python train.py --n_layer=24 --n_head=4 --head_dim=32 --rope_base=10000.0 --parallel_block=false --init_std_o=0.0624 --lr_head=0.0231 --decay_fraction=1.0
Each number is 128 + 24 x the weight over its row's rms, rounded and kept within 0 to 255. Layers, rows and columns count from 0. Numbers have three digits each. The size before them is the row's rms in percent of the matrix's.

# layer 13 attention query, 128x128, rms 0.0505, rows 0-21,32-53,64-85,96-117, columns 0-127
094:148126102119120164121161137118097112139110127098144164126097152146154148108127189108135169133147092153132184120071134155166102125142129108142109124100148167125110119109130128160111117153137148165149079181131124153152157153123103080127127127115125116153109113161115090107108112104130133098129122079123137140120097159113112173107104121134136159119098143114124135133079070132148116108107
095:107118116171141146129139125130140145123174133113106080158114152097097125153125128138160097141124146071150126158143146116137158137129146174094136128114089069154171152136147095087148105105101087121110131075108121130126178137097165167125134132109115105110139121127119179103116104112126118127097145146094108146137190121140129097162134153115148095121141134109122108104116102099107122107139
111:132132143136129129124117121112107133124140120160081127104156102154137126105112108126112071097103137129140126115137121101143125145137123147094110166137153123210118168116137136104105138085078115089089146123116140101112162093133167153136144106128144125093138137136136109119190160121141079140102154113127130098164143121104204132140115141125156150127124134145143168160155126126172150097120
099:118150129118127122143147157114145181140150137067154096095131135141154085127166106129100142077155102144154118133123125148150105150143126104171089130140117085182114118150139099097125127140139141132147154124121125164145139066128136120113122099160146110107169131153153156127157064120151130122120121151115102130169120130126105147135092129099124157124180138120125113164092117097150121094092
101:109147099156119105145164089143117125111128132130087145126120173108172096120157131145090130110106134119133128111120115110160091155118116139136101132100142132137142120132141132123149145195154157137052163125117114149127127145142182109130144120093116137097095117172148108110095171073131162133123112122103141071130098120105124130115112108146131110117123172185143126154174132129151118136112
104:137138189100129123116122138129072182120139147159143140064140117116113117138124105150113151114098159154125138095153144103110141102130175138127172110136088099126145109108147119125116109129084105119103118105124163142142071084146100125135111107106104151093178135104123153106131140147084114175107095153140126095088125113133176159166134139120138113126164121133153111138136128140118135107137
086:150117140133156094134084109141132137144177112093117114119103096102142088137120127122135099130128151128168145152136093110130156179108095084133095159190107121169107079175089132129085123149151116098146182131122141147094136131133151151102116158162132140113103133099128167134141134136174122119142119155150120151128108098135078144094138114126129124103139116128134135166090140145133163124107
097:119165107144122136116132116168143096170072168170158105140144109123108161165125138103105107094147147181127120140127140114144109142136152084141117125076138157109136108111135127144128142154137177109125106101137139153109105132085123098117094157103117090116138150110132087131092130151105114117117087125135106088097116195106111123098128117118149115148098140140117170085156129159138102115131
091:157135147118134110175100106158100108133120104101118140122137162126140088174141119145129093093123131180127110136108107139121157105119100112148163114073110095155128152138153088137135145108163115129123156141140106118153112139119132170105166122170110155093113136087147142090117143151125130115109097103153106089137147109144117133130133107107090158102156146103070125094160152184150151148116
095:107120108126123135121129144124111106153152103101126128097072102133093131111154075092119135183117132159137183163115147126117138150135165111140100153121161117082129121128088142119126084126090111123087118115101131112140126162116153114171098107090146105120152126199170106157145149123153122139109153125134130141117111126118140137143142090138180177144116109163125135157120148111139089150121
091:081093158094099126146163132156118150083120115115127132092106119120127095139172106134130090131115177102142149111136136138152112091111126120153161120100096078142103100188128122118147087116169103110104141097087154155143137090133116138161118115167120167123149140142139146148119162148150131145086107135132155106100148140162110111150160142112130113080144105107123139113166116123143152163130
099:089166151098124095122122152125150132133160138141137129142146155159106151099127177189138153145128117098133118104159141114130134125115118137100072181110162101132122140118139145120124136151105107157157105088121121158121164105113146160088139100085130153114192135140123152132129095139148115134135126197150129101167139120134147126125157151091143150112135130108135128144115110138112092067160
100:108101170123103162090133087105141105102129133137122141144103154134130138109161165136161112113166120080066153144113091139148103098131098145115151099105103109163121102138136132119094115108099113143218134150093132128148160175157108093127120142111124122125104124144104149116093112125142120138114102110133143124146124117130123112094148195094110123147108140143101145148121097149125163145141
104:155147113144164135149115119136150179108131128121135091148154152107146089134142152081125121125130139174122140127108099115133160141134105073157155173118156140146121112107114137145129132161135140125144142138098068091140066122139095117149088115113143159117137171112124113139143078084151140152120099131138112104158158105125117127121135123135069103129145170154107115151110162094135077118114
101:142083149117110162147153119149119157106155158140122119140131125070170129164143146122081175107118117140142116116134142091104119138135163125097075089112143143135178105144127125134132108168108090140107088167115172149153117155152135153167146139104134129132117121089150143119137105101096122155103098183156108151145104116145081092138111141106113111118096105117129161162103121116121125127133
107:140146093100138110141140106097099136088110167141136140134120121095124132130117091099127158111138146131128134137168148110122119129107132147118137103149074148134155139110194120135140134109159125133146124102070125143101130148162147116112119126140133128152093098139068123147114128114110176156140151149125111160141171077122092145120172130115148137138120161156164161103132152195094122153174
100:156099088098141168115129073142181127139078156159132133169158110140097193158123091116141083142145159161111140108130112123108122132144169110127102124127145156133123112139088122159117096104125136123123121133106125126129131131119128177201126136135105135154147129086128106094160116092113126142134124104148136105109131152153135149120122150136100135174116117122099170088116149112128140115175
107:120142133138135128137092137113141086079176124094057151172113141198148150112121134145112127131127126135117139159105099142157134153150119118132110114106165141150108104127106159147096144126144124159153111135106092116117147149172123133133205100148123090136126089094158158123139144108089106102139151115146131132096114092139141104109123137116149128136094164143101125134157130124111170151095
107:108142169123136135102125116129118136140108136112170139095155180108148132167102119122109115127080095106146097114133146126106138127125179145132128133137130097179140126126136100113143091132127199156116097129164141110149155121102110118152099154154145137123108170141150087097080114130075111111123183079117119134134107134126109155162105133148166175157136107113115090133115131127121148096119
097:154123139117159084158098205142135131145132132082147124135118148134103149153134092152133075109120115133132112080133140144122148140118154102159110108158121114129121122169117154127138134113157094094133150121111072148092152096138171163097164109163111110084154130096129190108100125098135113107147111161128118098126104180142128148153159117109133111128146156129113114119135160105121120135125
097:140140144114119093115132131114138127133182139121090148149168125162094108087095107137110112136157128087150136163160147110147156128117146113087100141132091128113102145172142108085071116122116134119116113089133130154119094105130097151151156143165140101153136123131158140142167128128169123116087170087124134123115102093124126157137150105139161124086159112130169176096138172108108145138135
108:139176126142098071101102124114106158109166136109135170153123147123161104135098103170107179150140127125143146142146124095178118124133094122084140158095123105128114073099162099157144152176127138146144135105155119142129123132092123121103151126113131171133124142136102149127106116117123121133092110142107089118094103138149118147159153105117131140071120141166154073118097091135128121140111
100:125096084152095150114133147136116089116135142108120131123128102145110126105097177096142144143128121157113161130097158143134132155147122122123108109077153170137156101117100140149127131154164139188095091180138124117152120158134107108139151120096116145155137101155155094133125145136152110076079113120140177142084105163119123152108118152117125185125115155114128117147105144113140121105073
087:103120171177123160126128129119131140131143140120081090160103150118114132157087111157135116165114172096142141156142134095143154146129151160136119099139100077115148136134131119115168152151082147123121130055099109140120137106100126190146171117131097098142155137120132165128127104113115133144124160184093125148116133143142112130158133137160130119108123091148129094136138093091139121124171
098:099117094156110118131136132099139137124119131153086126113119095121130149077116108107113067117115178122106165136123083141148122137134142149109089169110134111173113157124136130136085128068098120105117112107127128080133146094130135141090161122142122124145134119125153105139182188146120112122115143079139131096166136127087174148132158162137151162147159171152139133133134127131136155116138
107:122155151149129121156118133124121117168158123098107145117183129136173096154164095106102135115120136171153080080149128149127099120129169122153084078103124100169160116165137139130116123112152099119115117139087145147124122113144105109155099120128136104134184151123115155114114101099130111109129160184088115145159102131134097120135114126094132134139152146145158098152142181101151112116123
125:129134076134121100174128125167124183142140102095067137115135158110153118133169129090106106092123137128147122103140096123146114153154092137114156117126134132172114156143140123137124115177154142144081170131131108176115140137137141095083140146109144122108092139177101119125124148105122148105127153136099124084134113128097125121111137099097118082132128168145124099143173121126145111179130
092:158129174102131150109152130154123182167125162150136107075102101100119121094113120123112140091136136161114134117167104120103125066162148132107111134156123097147140129126152079138142122163110120092139140104151135152125111099113098127122129120116110123104188114093151177148101137150114113157130102141146106115123128131140185113144150139089147100127161121087163118106150084151112146113146
092:140139132132154138142090121124106141111162103113169108128143120144138109132120122140137128111111154130167136136079134096143163136101129101100100210138132140150105106141120149113076105109135091111093159158155130089125098114121111180114118150163141129113114100092146117143127143167169119125119080164146112122111140138106128185163152097126145177109102111140136094153121130134103163146094
092:116149108140126104121127127177135113161095145136141110123164109102121130179128146094086119095134133149113132109126156141145166139147150128099121115080162169136134137077128103128162135169131150156117110131112153141120111162091155107127103153076120102126127156115115130126087157163116159111123096106151074088125115151092161126101150130066161121128104142093109096119112123143150124091114
095:146090103120108098141130102181122120120129123134145111109150140108166106148143092123099116084119099155130120092085128157133178130157106152154132141117128124178132142117179116110150126146126123109122124144132111135148144116139149135088121131164084144101119136107161127058080155141137158083075074115190123095126149140130115144131081106120128151108123146113104113126137154150125139132120
103:137067162128139155142148163106112126113160120105113129095121103126109110119138132132115145116114143159130150156102135146146131122128143124144120139114162123098149134154093127152144135138069093121078078090120132129149139145118142107159153108121177097122171122153160103151148162102153131130112142146131120094079101117098118099118127073111190187106116126133113139150097177122144120100132
108:092084110113069157148137115139129147097128110162103099105112106162164075142126120161121111148132123113098171137126147123190116118114111117163145124134132122125119117145157128120128117118134120112084118119120106146142134153123106138167095113130120179108143108157165149195083145128168142131110092140145171086101165148129124090109102095155154120132127149133105122120157133144137164154145
103:148159150084180105109129096104148118124143161151128138155149142140099147117112153154136114105099142104107145166142149075122127150118114128145136141108155086131116134093124156114153157128097119151174094091155116125104114096120124162118129126086121153112168112122141124125157080171130097159170094172112125133161136108153126107139168148127101128101125111152118155151076152135094109089134
107:113103101139104196129144130126183091107107121117080116128064167113154130105148161119106152161183150133077168149117096136141098138146116139117118111103141103120121125111120123146155114102121133137202094124124095130127143139143143082136122092125160136149148148152173130124092127099147122133145131104161137121145132070120124117111150153129114144150098144108123116161120125119130142160139
101:146152085145156147171083153165136129110160176136179112159145142149135114112189169118159143132149155130125104113091097106107115118110088098177147171109144165123134141103148118135149148135154142145141137125105090121113114122168115122136086122116159133129183129106130162093114098125167147139130118116116124121152130137150117130087122142127079105133135191135113118112109116133130093124136
103:156100166112098168130152133138117131060144149134131104109150151094133107176086135127119183111089154118134124121137125132120132115138138110095110082133154103109159115131138141140132124191100112130114119138126162151166111158156129133174166136118087152108153114111131150118126144102116125135075113205143105147108094108131114087127147122092121113124096097135120120159121119099144125138100
104:162135092091131069132159123094107153092091164122130157142145127108129123132126091119121153106131134110138117128154146112124134130138111159152117131178090121118144145123151135127133125133149137133149161079113135127054125107121125121111099117092132143147074124125041120137127136118090165145164150149107110159119133073140096158102163142148124112150119120121160166120123110141115158120162
103:139108118140129158120122089121142093111146173164136106146113072156121175150101137153175105145126133137097108119093153122141127124103137102163151149124142155174133114110134099109137127100124135097097110112103131117122137140149110186186132170142093127120149129111142130116144138081133139100110067107169129102110097156169170139136149104121103116121085144138097148110133163143125117109154
093:099126096129103118129126122122113128095149097094091149169139137199146123156170111143123133123151116112127154136070089140158113136116098135136127157103148125178097107117123148162118150123130137179182138138139103103129144133157092133130177112167159131150131115101163107110135133156142084084079121126127106130106152124117136147111080102128173131111124144101107141157133116129098152144127
094:140153168144093124142147125159098143109125135099139128090158099106127133140133126107125104142084094142169068094168105147137138124145128151140150129110100063172134155129105086101124106135149154099127132113140106134124194127135115133120119139127150128143113149127141131083111159135099098075118184095108119135114102093114112152175130127145150157151148155103124103083143128109104136139138
095:159119122099162078123155170114152148163123156077139123129129156108112149176122120174105096102121086165124113084120166156118145150133161123155102131124092085121147117155099143130150137133132106107145164124099107179127153131107178114118173090161130089092156130102139146101119122109123106115118133159115075095125109166137138111165153121125137109113130106128134114116122138115122146133100
106:130133168117132103103159122112103125137173171149119154130164123135113106140144110152133099123134137109202110138158179129118125092105152123093108139119123152157128135152144117112069089112111129112111117124150157161120138114142103137161157134172130120146086129129094139112129096165097155100077150114143126144097107144125115179131127132129169133094143059105147162101136148134109113144126
100:137154137130109067119116125124116150112179149129115153164146168126167137155129102157088163099147135145105165154136150108155111120123092115108137159105121134139117095099183121146122144182142121157137136103144144133138116111085123134080141119115143174124137130129115132119141142133146120120119137137110116109099089150151113133160152048109145124107104134084121073140119081134109170139109
103:101095169136161118129145075184158106119112152125123092143111112123142125122156126140130126162139133164139159148126142127149110144121139111155112104095147114095127137133129100096161137178106133162108070144084114160118127186117136095156141136107097129147139138124136113140143162136133150099109147125160094150105082130091082127154098116134110148135127140177103108127129128128142100196143
093:087121105155115121122101135100117164168146153076116108114103152114132143087129094146177144117136114082131140064138124134128120122120141126093146162079093126115159145117158147108097096082120142131152155135128113105119160167122143165075183125130151111158134116100101160127125138128123159107117127137142150150127163146133151127159146179118117085131125129117116118118111069145128150144140
104:141131150113093112140130125099129080174131101146116133112153125129085137151116143098121118139117097116113139155123141123148119203089129112120134138120157106124144148114101118111116147124057117105133110161152132145138150116146150137166143129138061110161140099118149127139158133119129087111090167110134110138136138107089150105153091148148115149092111122068148178128176147120160100121108
090:132096118151119173112119089141158135130141131106138121076124117151158131149090129133102122135125110128117129128125128113142123139121122111170101164177120118132065103146072153122130157112112119131140114140115167127134152120098162082171098145141156137123114126151164146129087173155171105091148151182135108152128110140129094157175134093113146114129129134138086073148111117162110110109130
090:128064090130117126110134168171181104109082153133163093160126117144142130125160169139137109159119160101159124121126130115115161145108127115095057128132155165120135123130081135112132135128142138137109121131119144128113103144159112121156087126146149171091110159157147141109147092094158162152081146153139163139125115105146092116138159082152131136146098149140124124121118108158116106129143
093:133127157091115146118171151135094121127167072121116117084132095123089112108175101129096130131143161114156123100160143122150109077127135118120122125150089102159132154129149139125108076131138106093116129104158136106120153116151108118137129120088156181113121171141160125167082151163134117115107116159120124116116150107126114107117124149109122119137115123130163080104091150168062134133129
095:088152136146173090168145135109114146170139121108094123152127158115141097124105136137113131133121101105165154150136128128109168170122095130127122129140118112121154143206075158151111111132072091157118123130135145156144123108134089095104154124117127102118143122122153178119190128126126095111162134147125147152109128109130133129055130145116147105105119120122113152153102124100164139102117
082:139108126126101120143131142200128101109068131160138135122137163156109114090138089122156079146125159134136125099105152124154110129147120107153112107113198168135152115109143108124122130146103111102085105126136111132144133149162113095160144131111139101111131152114124099123091132137168165147131138115175132122094116181114109148114151129099099113137119169121162137061123156112140135150143
106:125175133140153116151113210151130139116149165094140137150145157123122098148144119154132083109145122188148092116093126110150099109093081141155143144146118125116143133114128159143132115139134127135158148143109121115095127106136119100113117090126133117123146113147115132140117102082184104168148091136134106080132081160142084121122137099130138125098195136134127156162132140127126107149149
093:108139138144131140149139152163103113138153137125075124112057101096152133103094149161128104156144124127150129126149158097118118144122143096119101137129099151094136094152130117119106093139106122092124113173085082126106131114121153130118135093133153117147156145123181137120093143054146141134139157148153153105124119144148108165134108140096133121156114155158121101142122103148061142163121
112:136118163090081127108127168114103164121114124091099164121150168152119129148105123105187136138144101177124094096144143111098145110120100124131099100147117104165116117137130179124164104141142105139124099114131107154095181102134089138103140096146126123131129159080141151105107145144112130141143099161153138121121170139128123168135182149101132110121135130121129111117187095134095138113143
106:147163142108147168131118124134133155133138122120083124132117154129100137100125124176174102144117152080121133143129145115150138075134168112137097144144134099119105123127087121094118097166103177127082105136166122185136128119112094130109153128113141116172135137166101164145140140141101134116120123115095125097151116123124169123147085147121141059093151129133120133110099099089136113082145
099:111159113127133123145108144122125125151098168096154121152111152155139091100172151146144132128135132130115154144112138085154110105155081145126128083114126124153128126094149105140121146098176090123181127191070126120121136112143134114089116101094130096149102145099098139113118127112134094165111118098157146139142137103146107122107106199115096106106128128097118151147113135124167144102161
106:141152129127147099172145116108143163109108115149128130131092136111129089144155101103127158098138112192099127144116112149126095129169134115167164153072136130149145124103110078109122165141132130105103176134118117062161104133110133170142144098116173095123104127119118180144154093148153132136131128159141094145138154151121142145114097166132114126124109165131113115128141109121132095092161
126:143104111141118138143159122134133126100144149132110129091126107104129132122133114121094131134102167160144111088135105110082126071158129119085156111100122156122169107082141110133171116135141151125119119134141157091118085127147132154134103142098129120146081160103110147128112163115106186168118124152151128145141110134152162102139101131102103060186105106125150121077163126140134122122159
106:127139168097120103144108170112095122077141146124115168184124145135119114167120121110139184130142114111164092157130143096165133161121097112141112140180120129141147132111148137163123160130157107115155130105075158133115131141146130131137123152129137102142118079172083106122128062118125140171145106149148098125142097126148134147084152133137121094114136118124128134114075113127164142141159
097:174110134097112105134143113108115129113147149101102154096138129134096150165113096201171079134142100145119102107082122128129166150148135152115169142148110154157121115099099127111168100128102139090120156084119121126111117152120136155162123163112130134133140149094113170122133145113160139150158110114170131113146100158146139167144113110097129112155163132115125115148166185119136128089134
093:135129109128119145190133178140135089094127161090148143117099147115146116176114149139123133119103127110111088157113146110085133136146120155157117097133120124121151109143134126171127125145150138125135130143105114150112133081134126140147139138104081118125139123112121127105171113100081142131107120152107094074169101100190149082105128122146191107128103161164160147135120163149156103119126
102:100188134149122127153159175151147138130162137106142109116122105128101161103147105151121067163141128109139059115146087116112118144112143165119120161161152089139150110101131109120144100111124176108166126163132098092134134089112123142123088119103151140109129115132074136138114082100100142176109162165146121123153103167138113133111141144153118137156109118134125120152105132148132114126150
088:128130128131087135121134158146117135174156136090133163163106118080135166073132113128141131128127104150130097078094128147112101122133127124149123136128147133160112074116140159136159117109178180091131125128171108141083143109128144161125102077150113124131156109140151132132107093113103121155110133148148125125083129178174095129117109123166150150140134139140117102099156147129091174138139
108:155112127096137123135114101132115096136128137148088119115150151140102110156086119112129103133121166119175136181173148095156188138144155101086120119125160139102126147142094138114129120146101153091093113102094159178148138114107125138156166150150123137136162146102153127111144135146111105123126123120124083118091122089107147119154139118105101133109116078146133168123149129107141073101080
097:139161106123136111139138081170155115108132167127095143152164124105115128179149138142149137120111123120108141147142134089165129120126093132110127140135107086136156117117153107163129122192095125125154082132122146161133125136126126151128095118120110135142110152117156171110169134129090112159107098143093093159138093107126141126090152173110127060106110130149150124100122132103136158123196
093:150111106105139147115125130135110088138135173161133111116094099155101152102096168135154130145155107110132143130097145112116111115122104111141130121077110135105101133107097149163129135153111138155140097175167120132129155159143065095143111105108090102182122127145161127177101119146132143151138117105133154124113105159113076109101086111097105152133077109121148128132121150162138094092145
103:138121125128129120147119126142095146107175154101108106142143173104128120137122121152152105118135103090132151125157159113112148103132141148088113119117109103167150136119154104112120120126081122112098147102140155121122172156108140166163149178128139109079118131116093177079125154133151135077113132179116144134152140147091164124172126135081175109103133112127156157123118146117106160085155
101:103115132135121146092146126131141151132076150181118102098142123095146119103105116131123091109099121130110164156143111124102129127120141157102127118120090094150136187112128176100132113063067133119117136096114098103133113094104142172119123102142159080136135127125139142138159143137108111096085130138115107143164177117143154097131114137169096139149137117148151161161174125141145112133150
101:089149136120122146158122157110142140111160122114145111103136153141144090119134111159123149084122146101137129174091115145120119159127087142177059146108131085152101131129133092083093078127117112127120150135127134141107105087135135109117113133141128129148178148165124152133124102138127111099114122167099113129170114146147080161157131139141121113108140199150139161168102118112122131099147
099:091115128170128127121123135149148150072154104089137103145122127150145116160136164152142103117134163117156101116117129116202144158126120184100135142103093172098131117139141162128108107156140136156098150141140100169116157123133106168104126107118153144133123115128120100168140105121134153111104091105126131098151121122112126116102132105174127157098098161132106095114133067160156141167114
093:091139148092136152099190136110139139104128155151146141062096089094111134125127108095114148157155131134120133112133111090119119113161148138135119101156155110128144124102134125092151119115095103093116140102117149114119087093122101107128108152119168155130129158121150132126118140097090149159158132104150141162135144087152159133140128127144149156177135110090177158178148149139090147098104
092:117086130122141090161121115115122120137121098094136142171120157117121111134146118123120154127116136132205138160134122123077164161130109125127091114180124159134123092191072130103098122142155137137125107122103167154138140135105141135146124125118152137089124121157114141094176131119171107133098101170161111127139111099090093103115137112144139125093131073136137101153138146107156131145155
092:119143137150099130122117117171142147134127151132132124112123136172126130159139112139116131136107182153116136131139151103151095121113157099132109153082151139112125078133135101138108115141149142099116128089097138157118114103122097084167086160098123146148154150091161110167118141155081103115140117129148100100110064139126089106108139135119127117110133134172109166077136099193171119129121
096:141089110132155097110153103168104159148172142109182129138164169155155118167160156128140126102096144154134138135105109156126155106155092132147150110092148146173117098102139116099099158135131160098120150112124110146135107131096112142080145110135129110068109123126131118124178105138146095102143087120114113110157139078094140125107138122119098159129171137115147102135122140160139118097145
092:150139139131110136093100149124108129152144140105147130104154125113112138150150168116157114106128101149171158147118168125133122148151149136124124133119200141135140126144074152147103141139114102117089159135118131130141144168117160124116133135142161101071091140143126085108097121167153152098105116134151123150089085130060144116123116093134124151117116090181166128121108167146128081126115
096:103125142149121130099172130190129156122121109113143105121158133091143136131151117109131086095147181137129155127141148113141118116093099139151127125118123118199116124161104139102154112115128121069118130087134148160112149154133109115156110136075140148074130162122116141120110162120137132080109104171151133117146118084081106129112140125067155150106148120147135155130139153146131106122156
100:157113192129163122123093146113095128109181120133107178092116141138140138113131142145100153138105119110114136134166129078154102113167126080119105115170136072178136137140144117136130124127109087152108084110129151137134113161136089130150145130080126151115120119122140146082123132154142102111106108153118107132116103104142155131163147144121166177121125167144147089127105142124119122078134
101:109146122120115165104132062132155126139132110116156095156110106131136143116184143165147096168150122099139146153142107110137118097112130150131136078126066148120107180096123144075138107124139140123213114154121117115113127164148119142171102142125115120095115097110082136134114140148133123130101106140149156159154157126135129114119162167122106157093126124134107121113123141132129166139159
102:131101103108156143128158105127160179061112165103137140146128129071135121179149096117098110110140134165104104114121108126106119130141122099152124139116122140126134112103096147142168099168087156114137146166123107095162116118122102148172065139161127150137125137122149157133165108103144135135132104143151126124132130098144134082113106133123086120164152143126076165128125131099130118082131
110:150130174104140132156120104128070135081155177097111108128131120152130118122160126139071158119169160154151126091117133104131132139134153100110105115079157114154171113144143140129123088126109102120142119142077140125125103123148172155172153155105168130099119133120149139092148171104128138120125091144155142159128138112105121112132133122122109094116111174087163174125107118119111105109111
107:131153074104128082137145119126125131084132140106139104138106111111144128141126086137136132138122166124086105139127156130134108133121124151135123078163089191105125112101184122172124105129177129097148149128083125105104146161143140104112117124124139125120107089175121106125121105128088154151121154151130082142109150133132089125107175122082161119111096146121140124096112134173115152157157
102:135101116125120151125147084143117126107120159119096106146179052142096151173132130099166081126155136120107110120133118159110125133130150183112132134129124114169121123110113154136137125147118118162153108132122140152097117088147104169176086139146118115137121138102131122117191121115113137108126133168149171085106145103117144138118099139124121108157132116114112192124092149114081113118138
097:139094134122130110107084144122114143103123126104109129150128126191160162122122148146134150120157138137123081127127129160161137130132107124141117097143150121163111134152134127184084185128150135151126091123126108131099170099174101150115133108125136085118094138082173121121166122100092102112156138135113103077089132084137092143085101110113111157121129100111116130092134120126129157166139
107:098156131078069139097118082166133166134148154117165151127153174132108135180145166124146102140149152097149074081118127142115132110111151155104111109125136147148081114128130118112131106152122171119131109132173109151115146108104087128122094166125125134124091146125143111138107095157104152091147134158140121158120119142129079148146114135120151168134110127135112148143121084120089137109115
093:151131127143097099150136150129128140179146140143156096099116147114164149155155105158119101123101130120111094115133102149101118172145137141123097180177146103119140108149140075077144125105170086167143144106143125119118119074124144166082156075114103106144093150142124149103155132115101125120125114116140135135119092136165130120146171110157104092136159137132142113113146150105100111154124
099:182115107126157139105144112099105130135188128124076187137149177174108102113107126106106177140118152123147121118156122120167144128124129127113116120092123119141149147135150104147069142145145129117113094071120129159098126150118133109117134136130122099138119157132130088150172115139117100109145187129118138161080125105097125141140168119129163139095106072137142114126109110135148126126146
108:126163139140132101099104152128109169117179164107132182171135156113152101138166114120127156122136143130127106154116144106185093144144135133108149157120132107113126089113115106140123129129159126168126113113117112137136103156115136117100146117086150109099110121104116134087135169106136099091121116170078113140130062113112112124124152086128167159096102131131120061125110123150159112158132
# layer 13 attention key, 32x128, rms 0.05, rows 0-20, columns 0-127
097:144104124111136147102150133131097105141080150117124173126133135125144163103104188133134156135155063143081138112096148136146147152146096105122126104112156121111161134153148121156115097183115133131160105192140148160140153130121130066102166110119118128113130124141145108121115111128155147120149135134143143127154095151155098146141121155091120155111109126094137155089092093165113133135092
114:076125119151125157121116143097124113113159115126087118127095126115134102141116102136098101125088153126146183144160109095116169136142174216107103124144133127139116120128163143108132136107093160127117100118083148135125153121118132158126156146128089111122117118151080189107141142127122115129096140152102104120135151085119170128128097183115140111120165125124141132128134095126102130093159
104:116145126115112120109117121127146105096119135193147132099159148122115148120158130109126091131093129132114068111144115082140159137135162144097102158113145130155116158137116141112104151130091110108146118118106125126135126105164197123075138122109140156124193141119097148117145143115126108161105146083160170097193112113148143130134123150125140147133135154140103129161194137134139126119151
102:158114149132118147149133147086131160140124108111165125100121148162169114132135109112114152108117142135114108131101126166117168131149117125162066107134108100159103098144127124090117152096144124141147163136121119140120156125147109130113090098149145106082138142112112121108108109109128120090170159114117112136183111112129108143136105188121140140147183178124121129167114175126166135139061
108:143119089153115121105112127167144144116070130133171123092139136098155133137130188129128138115105166156112084147109118112167114185100123138131098124121123111138153122108106128119112121178173117136150170135109121145123143146141178124121121110116152102113130145132128109120091144129089111115138122144106048143168132133135135096129120134149162144138110123187114079131147131106150097158093
098:111182133104121147124165120114150215079155185131136129076128128122128103120166107142136096137129138154143120085106160119120143092131137098126126120122140131148108146080106126154104098133087119114101134088114096149116104076122117151149113153130118137108173165102149136156120108095113096156120136144130137113093147168155154135152121113127118108161129119126166119163130135108125104110147
093:110114135107131133172118140149142110119142088117141091147130125124140116135115072117117135136140115131138135175118119098091130175120107130099149143154109135110087119169110136072115119148162126141160143173155136164126095137105138115087121135159129136110146143087108118132161146161177145099092106152185131099098114123129118175096140119123154136082132126132148096136098168149084134091100
096:118140112136153141130143142128154145165111157129136109140130103148122160155094129117150139122124130192134127129161155149163124138152136060152089132062168122122130111137147113144116098139140124183134134143125105181118107128113142118135109174066166097155137112147155096151124121156116125129126145105104128096132108171126116119115127089103155157122118132123105135087174150139187101121144
091:103130107124167100170120128141152139134137133083150106110156099098125121126167129122121150140169116142101133132142168145131152132094162149139148097104093122137159093172148107086118130180163137090120146124153106137159121106144186164119139110143127139122096118111170126121139107112121105143148140115140126099167170113145115114121070083153094113119140135130073101155146163097122114100122
091:128104160144155145090146181101128143081127139128126150137143100118069137122121148122131138128107115174149159102086112134121128153116134112101094110173160147089131142125087131143091098124111142111127119191124177106168179142119152083142117098147125110135118130183108097144171140115134137146100109133131120136110080114085118154164120104120150120139145139145155135156159132123115126128105
097:045090131129108144154131118126145148105123133162132119117101131143122119158099123174123125100104154148102154125054135155151108112091146146129133104144143110141081123137136127157119070134152137118104147155077159136144153092123163124151113105164086153116107122140135135152118118139139119158088115134174112119141134096116123144135118154114107099122144148127133125109201130129114155150167
101:134121133103174100132150112144128118102154087123087174146120100194142146081135117151112120121118113123155130126129123104142157103178106108156095177104138132180095094088139160144132128111124101138118090106171152148099110123122112139132133143117156126083146121157125185114121140142136130172130123124115143142158122116127179103112130076133130157146143119112155097131096146162118142097139
104:081106201092117154122123103104127120119110121134109147117106100116140127130150141149141123182122088107081177130150128110141111105123138135097101104119149105116143102141105126148132125144075114159165096149129118138155130159149116110127140100131108127146129166124096148136128153137099122141104119173174136121168125090132122097126146200078135140150117098108110143135163126139129181126154
090:119132146149145192118107096146110161170129130132131119183130152106151096132170090106125129139097138191142146144107088114136114132120127111125160169125146146157126132138129100119117120115125169153144183153075101094094115159144114092115104154122180113116097130107154136121139145105156152151118092130129147164138145124101134137120081145111091125150144157144094116129097127144101147093126
100:168102117152105133141150136130128146097171155129121101120114083151159154154107142150122164137104157161150112097117155127095133114134155125130123086091128104137154111150149094114110125147101138102147121125063127157171119169092107157143123143129148136140125095082140162125157150164128159086123133192156120140125168068089142102115156137117133093133145112129133144153116129107113117127103
111:141165098102121115133113112134152131103155161129128141137118135114147159140122098121130152105173148120137125149153134098152096126103121153156123118165089143117137126109182107106122150093132132140130108104134131125098110163121105144154136125130109147142129107147061171136098095109085134119168118121107143147149121123095104130106190091140166122122122146195167147084147164117075156139160
109:118094093144102134123164118116153134111114159135115107186135075103137180162103093115151158118114130140111156112147125148129118138126137099089178134107135114151125155129112116123126145130124123126133127139111103152135148124104137129156105143128145113146101108111124119098170147098113158135059095106179149135098156135167128144105099149124087089141108139075104185108130153136163131091151
097:159144090159113079100089104141128099103081157134099133126147118156152144118125138148067165129173110121125107183125132158098144112114119125103117078144154110142100077137116153136096146152144138145162132161137099083173122144160146122104165119118123110142141134071134160116166160113143107116110136112131082136151123103133130122121100115106130149120120109121100133139136133147102157166108
105:091152139103111126120119123111110172169151104137174136135173144135095148143124155155114130143109119089131130078150127137112138132100174160139119150128128105140166136076156077083139105149129165083124119137158106117154174113079122133118108121121115152119154131112143127087105135110121077096123149111131094134130143152152091119125097161142165133147159180089113131125128118106139112113156
088:168142111168131112141152193109126113158146132117107135096156150133102165153143147156158139108141145108174108092089165134098179144140138133139095117135131100148134120157122173131162127123124114116141194120097114108094128152112110159121163097177134075116125149151138137123154118127129157135128100154116124105096121178148131128124121080127118129121154114135091092123114159083132151133129
115:156107090124125052120122110140132109101165138173120116133141138150164122123145129114083146120162122094131110188145148148136150142130154118151129084131115129124073143139123115133117135133133126130109136067169124152109128110082122138118070140142145146114127121149143102127132138113095137117121149080148161181119164126158126140116132073150144136165136130134152138187101147119109111166134